Weights of a small GPT-style language model, trained from scratch on English Wikipedia: learned positions, a variant of SOAP for these matrices.
Each number is 128 + 32 x the weight over its row's rms, rounded and kept within 0 to 255. Layers, rows and columns count from 0. Numbers have three digits each. The size before them is the row's rms in percent of the matrix's.

# down: layer 4 MLP down (transposed), 1024x256, rms 0.149, rows 614-660, columns 192-255
# up: layer 4 MLP up, 1024x256, rms 0.162, rows 615-660, columns 192-255
down614 104:095131173122173134160138114097124139102103108152128154144158134112064186067171114107195131107132123171152162129108089138179118148110106082187123137217188080120123134136099154118090116111160089
up615 117:084151040116091094164149135152121142145105167164132102148107145159095090154179101114094080161138213083111161134151147089101140114055135137149104092151209070121162116088113110078145128143180126
down615 107:107052160096109125101139120097148150116221112142141130139149121138164166146123117104080087078107194099169123143173139144148104132137139115124194154157096148084128067182106111153130140138162101
up616 099:135150074207157169170137144202133176162081135155113170131117134079137102162156061149113138084124118108118107076134121131143204141155126099075132137108173122165066155111129088113113137151148108
down616 099:060101145085123119118067118083105074126119093142121122100104050185130178100138180159116188144110128107167129175075134206136138128121105158169143153167142140053155135073163155093093097065075140
up617 103:148110116128150153083169066115075175103123119108066130147168104089103105120162050143110133071120167069120091121114201204145167145119096147117110147164166175120120106083148128149132081111092103
down617 114:130131093128140157158132134129144065107136100073104152164073082116056191061110143161126123162125071158146141112133099093164108048096121076195103089183091133135149117131178164133074109145155140
up618 101:142077166181172095128129118128153123154116135150095123141090127052031162148142108113167118112191161095137080151142076166079133169183129146094108108073123151111193160170180102101114093129138119
down618 101:105073140168127111095104166101206074073188063143153136134137198187116127134098157129131114139103177156156129141141092142163169135106150067170174089135097133102084166125123117150131151134141118
up619 105:117102118176126142127119122174090147079134134153062226150141069190066123139152131107091133129123130109106069068160107085130156147118076121090101147132167148061075101156110107157104207178131092
down619 100:071101181057160115138144152129211116081140111130089081071140098138124074119101127177190130139135091162080097165129055154097096101100157130113068174149113109145165138087154148178082125155154111
up620 096:090201101071112145099180187119166105135134179130062138194182114094127127121179101123161128041154130075130108092105113167132135127101128101121142117081143123116172094114178125159119119104119114
down620 099:128143174141113155080196139116145159130112080099153104098148156135090072110117118053058189082104183135127167142119089144151084104106137087128088128116124136116126101149163104136141110147150127
up621 097:171134132162139147161106172158096144060146184108096083132166185163150098117175077091151107135098168101145175133122090154066067119091172111070109159092222117111171082145114113110135118101187159
down621 087:081070152131106110132132116098089120147074073175146190139178073153084135089118162150131090063173145140134114182165094172162131142169127129100134136157110151148089171078174112138152139093099111
up622 096:099153152101111138133180166148152164101160126080115132116123141080100127097131123100162152167136159099120103152110166154100161135143141074165200150127013092176107105147119158118118117132149165
down622 093:143156120140089144171126051132138087097145120091111159132132176126165113123077092074160142096144119166137122130160094135179151162123130165118080124141165136097097086140194172156138104154119174
up623 095:136107110128100108148096155125115108187147122135154135203067093128131109089105090072115144115125103109194140080216116194095112059125122127112116140116143099113176146143141142133144139151116115
down623 093:153118182125116077135137126130125144119138154094106099079155157115153107120154148123123155156119102119094083133177190105137138182108114202134110094146117104144151141141096135119110086131154145
up624 098:130093152099102155119099143138117141163116153144124087091136141087105099127145200154146104119138120158085196153082135157107102127150116135134090120072084135157159102137115179115085118094111104
down624 097:162166081131094086163148106104162131110143128124112144148154154144181087138087102094120133131117084095154099093143088106124122100138125116064186152135126145140147138136105073153179138103147157
up625 104:087104095173163209124172090109150082120122162111064082111136134174108170192106109172106116107160106168146121093173115114131187158096055083122144049095118119103095096119144059067146148209109156
down625 106:114145124085119070133163113155097107110105071114200146134096117161142117149135125130162138052115090157112143156114116111164146101113096127195119119136139136124110102162152107193106133140153179
up626 101:170151167130107158046107200138106144119130143109132100107098130143102092102129108173032108171098109162128151117101109112105139111150086141114138139152189125129117100140154133073137156115132177
down626 101:142101140108176115177098111155159129137123128088150172144099100085109192175164145108119067131113116111135150104182132068163078169111160165131140117131103168167128124114079122131148090175127116
up627 105:110133113092164182136153169030180155081111035157085136119109142148089180087124128102117101092116160105073125074140091166165181127140157149150144150162114128147189147063112102103173138144139105
down627 101:082142139143117090067087118103160124167072131074155081106104148094169147154135148132092141160088154101147168204115165128142077129115145112148140133103136140073125143183173106081068076113123118
up628 098:148126123104165159100141126081165167113136154121068141092121141108111104205159149082134165168077160139177109127114157157157146136124146134150111114086099143167081129113155134138084079169127091
down628 100:085139147142083164147106087097127113165142175129122152171143123133078152137108146099103114143109133125130160119135130112122103121119088127167111155090084112095173120163121168197142160127142104
up629 101:049114122170117094136109135111175179139105098170185139130110108133095159136136156068117065077104114105169087121212173127118076135127112150110183141120107096121157128117141092101131106091091155
down629 106:166122157128160150106178130141149063168097117111128145099181183138141146177162141183109153109133115134107129166113115122090122084153153162142096147165138082145076132151155126176137101156177122
up630 093:135071109121137180048152127079117136108128104129157205132147123176107125158119137132109082127047134147132112108141185146086142121115096132072118122085089176085157114119132155145064092152131177
down630 100:084142101158072141147100140092098070130145081111080109098156104131121070160143154069139121098123105156103101116160116071099193091164093082148163192185153200153139140130146113122126197130168101
up631 104:117187074133092104136144136116131157148101162112087158125121071123110135141135092204158171136111145152113088114159132089078178107200090156094156108167110110090123155152097113103107117086145085
down631 097:147131143123143111112093174180136140132102096143121034078106082101101065137138113098119188129093088131142192152102125099132127133051162148178121153149153185124117128072193130110134135134150136
up632 099:107152139174121106140140115088126156147064188132114142190141146092109173127185122173115108142120165121086123136096079123084142182137085128124144052116159172126166143159091129123153092087076121
down632 097:108083101119130184133089162187131076137167071139081111139100142165123069138118146147128074123171142120121110092110142153115168117139121152136073128149153156171077139151138148114093133181094155
up633 115:161088103158168090121122151123161136160135148106083109126057134116073112151189109133149114137193135123090096087177109136099109091143104087106087069100108125163106152148128202129133152122149211
down633 106:124138122158110134101132129107134110112094102114119105122147092186153154069136089180066152098130141102111198152112089096169047117087159183115124074162192111115140154080114144156135176089117112
up634 098:152085139115156121034111095232134097165128122157179108136222102122154089092093137094110096108115120058082108112115156137146067185107095081185143104116146129134140110119091137112172048161133130
down634 099:133111084129164095154141146146123158198100128094143201121156167090146130124152079138078114074108150036135135149073082148099088084083049086098102115180090129132141095149154171086118150122110162
up635 106:153195163104114152140090182140101159156146155143155129140125142118159124147169138132135085054124117136150195154152120121146173087146111108106104097143148135128133100104255115115115104139100116
down635 100:145047080094158111105161109116172176117126141034129158092131094115131075085134216181151170146147110153115135121106127133152090110157101169109087161140161112113102132183080083118167106120118088
up636 104:141138137128115060143199159141136176114094162172180096120164135122131139148152039128123101126188156142149161191146136141120132171090171091130152165122079081143190099121105151061132135131161157
down636 101:149127111121175136168093132080151108138104165106085184156102049128106130143087181132108146100160126082167143110109167152140086124136111177119119137134119166154087135097096149208113151120114086
up637 104:128094126159096161068172108150137115194084086186123163081126173154159090151150138104126164091084110085116174122134177167196079142147124136122110091115184155091130098135169097121099140110157110
down637 104:166158085138122115119134140117106103087175116189121144124077139187086143069125135185128139118125069080128117143138132082088157114151113117179144107156125142103125153122129165150122131150142121
up638 104:143113034058174107140140116183178138118137129102170181130089056106124131161139149158139074101154085154107108094103147159130106089120093173093087059142090071140142106162151063158141176126156066
down638 104:123063134124127127132141103054102146090089177133150146074069123132152131181144171170118137183115162096081180094106075177151138136117111082102140104193110157086114096112077188164150096099162124
up639 099:179106178181137089139108172120105112146123132110140139121125128124174073151133144159186180175157169141106113155159155138110085132092127099163127187108183120143115164172123184180114142102159088
down639 098:094152093120167171092154133145109183099089147155098123123107158129147132096180149084120146124090093129108141128116148143159107109082129144123141094043104145099073140046115108158128095131104150
up640 106:159155187163134166105135101216182195125196123176063113113108119074102149120138086105092130115143074108147106135108149143172075104157097129130186105155108158054097117123145170121166143130195166
down640 106:142137142137113160099153140118104050132141137145139095123164141090138129151087122176134130124110097191076142068124128154174146156119082140069102105141140086108129137169097130098121114080131133
up641 102:106185129108113115065142168127199125114163139096114161115178090149150150082156137120174113079171099166132140114119138084146118096107144150137101134172098163118172137169140131107138081109162143
down641 105:138133141119130160105109188172082171092083149104123178130099083116094159132134120095128191091125133179096147166156120131126085151084115166098086088150141154108173119177073153092180181090137108
up642 098:109124149115134095091147075151114158158134116202106093108129122110145115102115084066100138139183127138184146145046122135120095109175125161121066127138117088104128041150071134145055084104090100
down642 099:076145160171147125133110113119101178132132128125093133104195145156086177119178144123111093108121119156120123088150138075071147113132102168113123158100148122102107116101102072128083148088240145
up643 102:149093155117195110130151180107099138191082161089065153118102134127208148149165097137176107124141145180160055100207086147107084096091150129164180156079084115126108128157121115110095108166104227
down643 103:144127123093096144182138116120088091116102098176145084107101133161125116103094164106116114148115161112102162134053112102091153074154137093133119095150137143133158122125139125160101118132048109
up644 097:116110135118169179167140092132099120175132122089135096176162132076191179089138121155128116193133175184157087111086184144104121152193163112123082171145095127140070091170145154093127115167144181
down644 096:111167142095152152123095140144198161062123161116099134102093091157071125138110122120073130088143106093061143144156129131090119148146104130094169140161140113154152130161133133133082152138113118
up645 096:115114130144124134160107047060127101088106099203145146126112112141095045093094161138079125090052144109126128177187144149133135150177110170109132141167117162176077125177128130149132145123121131
down645 102:178109066101117158137122145131142184114145150088202129140099129147108140159138135097109207132058121125140150130089119115114146084035174143110102156156144116085148178088152174114162109173126111
up646 103:147116208135159104084109132214106156166116124142159113133132146158213109167127077119112129125112135157062122111099127152144068079133172130125159083133132126104181161141110103137122132162108138
down646 101:121157155119170118148123115074131066104131088144148184094183122117169131095152126134169168154118099126117158121139088132177131118126146140101136121133121147137115149114160127040144141111115122
up647 100:136102122130131133116211165117134098089106132086043103089181122119118154098143180143166193124116189166089138125154089146156113074129164115181111053032170049082119128140072195161140135077146145
down647 100:133102144154169126093091061124157184143132082127136195113104133087170165180152061079076060149144092094124167115121135173185154188115084085148165202145154125118134099099125058129058143125098160
up648 102:174134146162193070191117075108157140142158181151096104129116123114151067151078178133142169149191105112164122189145066096123108140149202082112141090107119146155199109088144136128145131157173129
down648 102:112117142156076189071170117098184152151167134137091123117113094173157103177175113083116154112157147113109100101123148165136091144143173116174157107190132085140113090115104110087069119172116136
up649 093:134071145110084051151090162146137150144076083112172218115155026108110092124129128106159105203148131154125134129144156141206140079097125158103200102142156044188100133135107128123104147095117147
down649 093:089106095126139181101121141123143135093146142084063067129165177111107128125118222139123095133156085058076117155111112118125126131128156104135093136134098127115063131078103103142151125101140108
up650 103:093134107126148093140147091088127125142155128086147136191109085074174126187133104142123103108088153090152099114109110164125168059150107152118147140103190065117137137148182128191194100153130110
down650 099:099095147114105170101075178138213158130127133190146047114119090152099087116137132203190106149178110117158110120125097127102115033097134085104102088092109139134075150170084103167094097117150189
up651 104:101079112146132161131127103159166110128147156115149196102017115146129133150162168124123145154127126114166099143128105155153124098159109118128124095101092116120169143125128164191156079137110112
down651 109:083096133155129115184032146135162159113172112123138118164158144133108132055169083134150161118184123084163156154107101129156121136122174148162127115126199126150151149096149117209111084096140099
up652 096:120118134113165179136167092106122173093159076162186133126074128117088139107128169119146092084053134101136099167129127155173122101112125115160138114118187134134178068087147117145124137130128099
down652 089:106118107133138121108153178157111116120102197106071122169174154121217107112089115135070145137141220141180164144077119138145112119167119076160117171086152081132102148116178108103165126075109153
up653 098:175140126125145025111130138167135088152034131119159099091116098121088130160116097174138160083198070103127128166135156089112164199124186132101105117097120092109151124151121144130094082195137121
down653 102:117128119174178100118096143153112102072170186129105105130126149136204100098138197151215130147065165151143134096129161155126135147174126145138140138169167175135127081148099091085113164124132162
up654 098:153110121112152090047129095108176115064111132199121056082153153156110118117161096082163152235111110163203135141131023153078126124091185194188145094169094071178166057112120159126125135118103133
down654 101:141154152179119113216066070185105093158169083165195107154192112139157117133107136097115095102082125116072142081171215113092131077173100130069134132122146141164094151127071062158101113131111098
up655 097:138115142141181188153179170128137117149166117056098150081106055119156140110126140098184134148121117147168072107069154120121119170154146119083157102093089132137151147079122123139144150080141071
down655 105:106149052160126112084138154151168076110137087179131192160141131179167134153108125130109193144142135172151112195110114131124106147141095135126128124115213115083125140154103121160111098080150132
up656 108:146157110107101113134127070126139107089083097151099118095100110078141139080123132136194092098136092126130150097102087106158149152089119085141160156114110168156146112090148146124070135139085132
down656 115:153146125090062086094158107136136118104123109121145114172141135154154094100137194107142126175162173127099082146163092082105136112091117097155108118151125156071168162091176087086139183158117137
up657 099:097166126113135071127157177103139124095150133138164099114123115124113135129106128113165153114120104099090059099139146127146114113148158114098121133077094101117129165103137126138131110172120160
down657 092:124136118155086187094108155141137142166137078134181098132142105138119157121166125075117131078096130155142215155140097083116189102127120117184144120121133179110135098184144156165122179115067128
up658 100:118147134115164141118135117120074217112157171165144123179169143125169064153183154178123104070142073138123122127098122194092136140149079182123161129092163107159066197167121154135139062187174120
down658 101:109106103156093125148060200118130121167131129122076094135097115174099173078087114144154162118134174090079090166130083122083142114127165172140120140097147109103100103149118120140134103080136140
up659 095:163122143157135092129159159128149150126130168167088153155197119102105152059189181099144119136106078193198175102052086159115150163117170181181157160190119170102142108142118085154100145155111135
down659 094:161106174124095161145130164101106130156147109095181118158167111158127095127131122124072163103174100089026148178183131070113120141122115105117129116133105153101071143062155117094169122113181115
up660 094:106157150141152122147089165168169141113194084098196120188110072081170131119130146101123129115127124068121123118147101125140160080126171139106138144137105126147104158162132119176095072122116111
down660 088:186116140069077148141132099098103100136121122131128107109145130155112245106182106169111126132146127127166136132084120123141088154145105168091118130138140133135097144112111095136139154142144155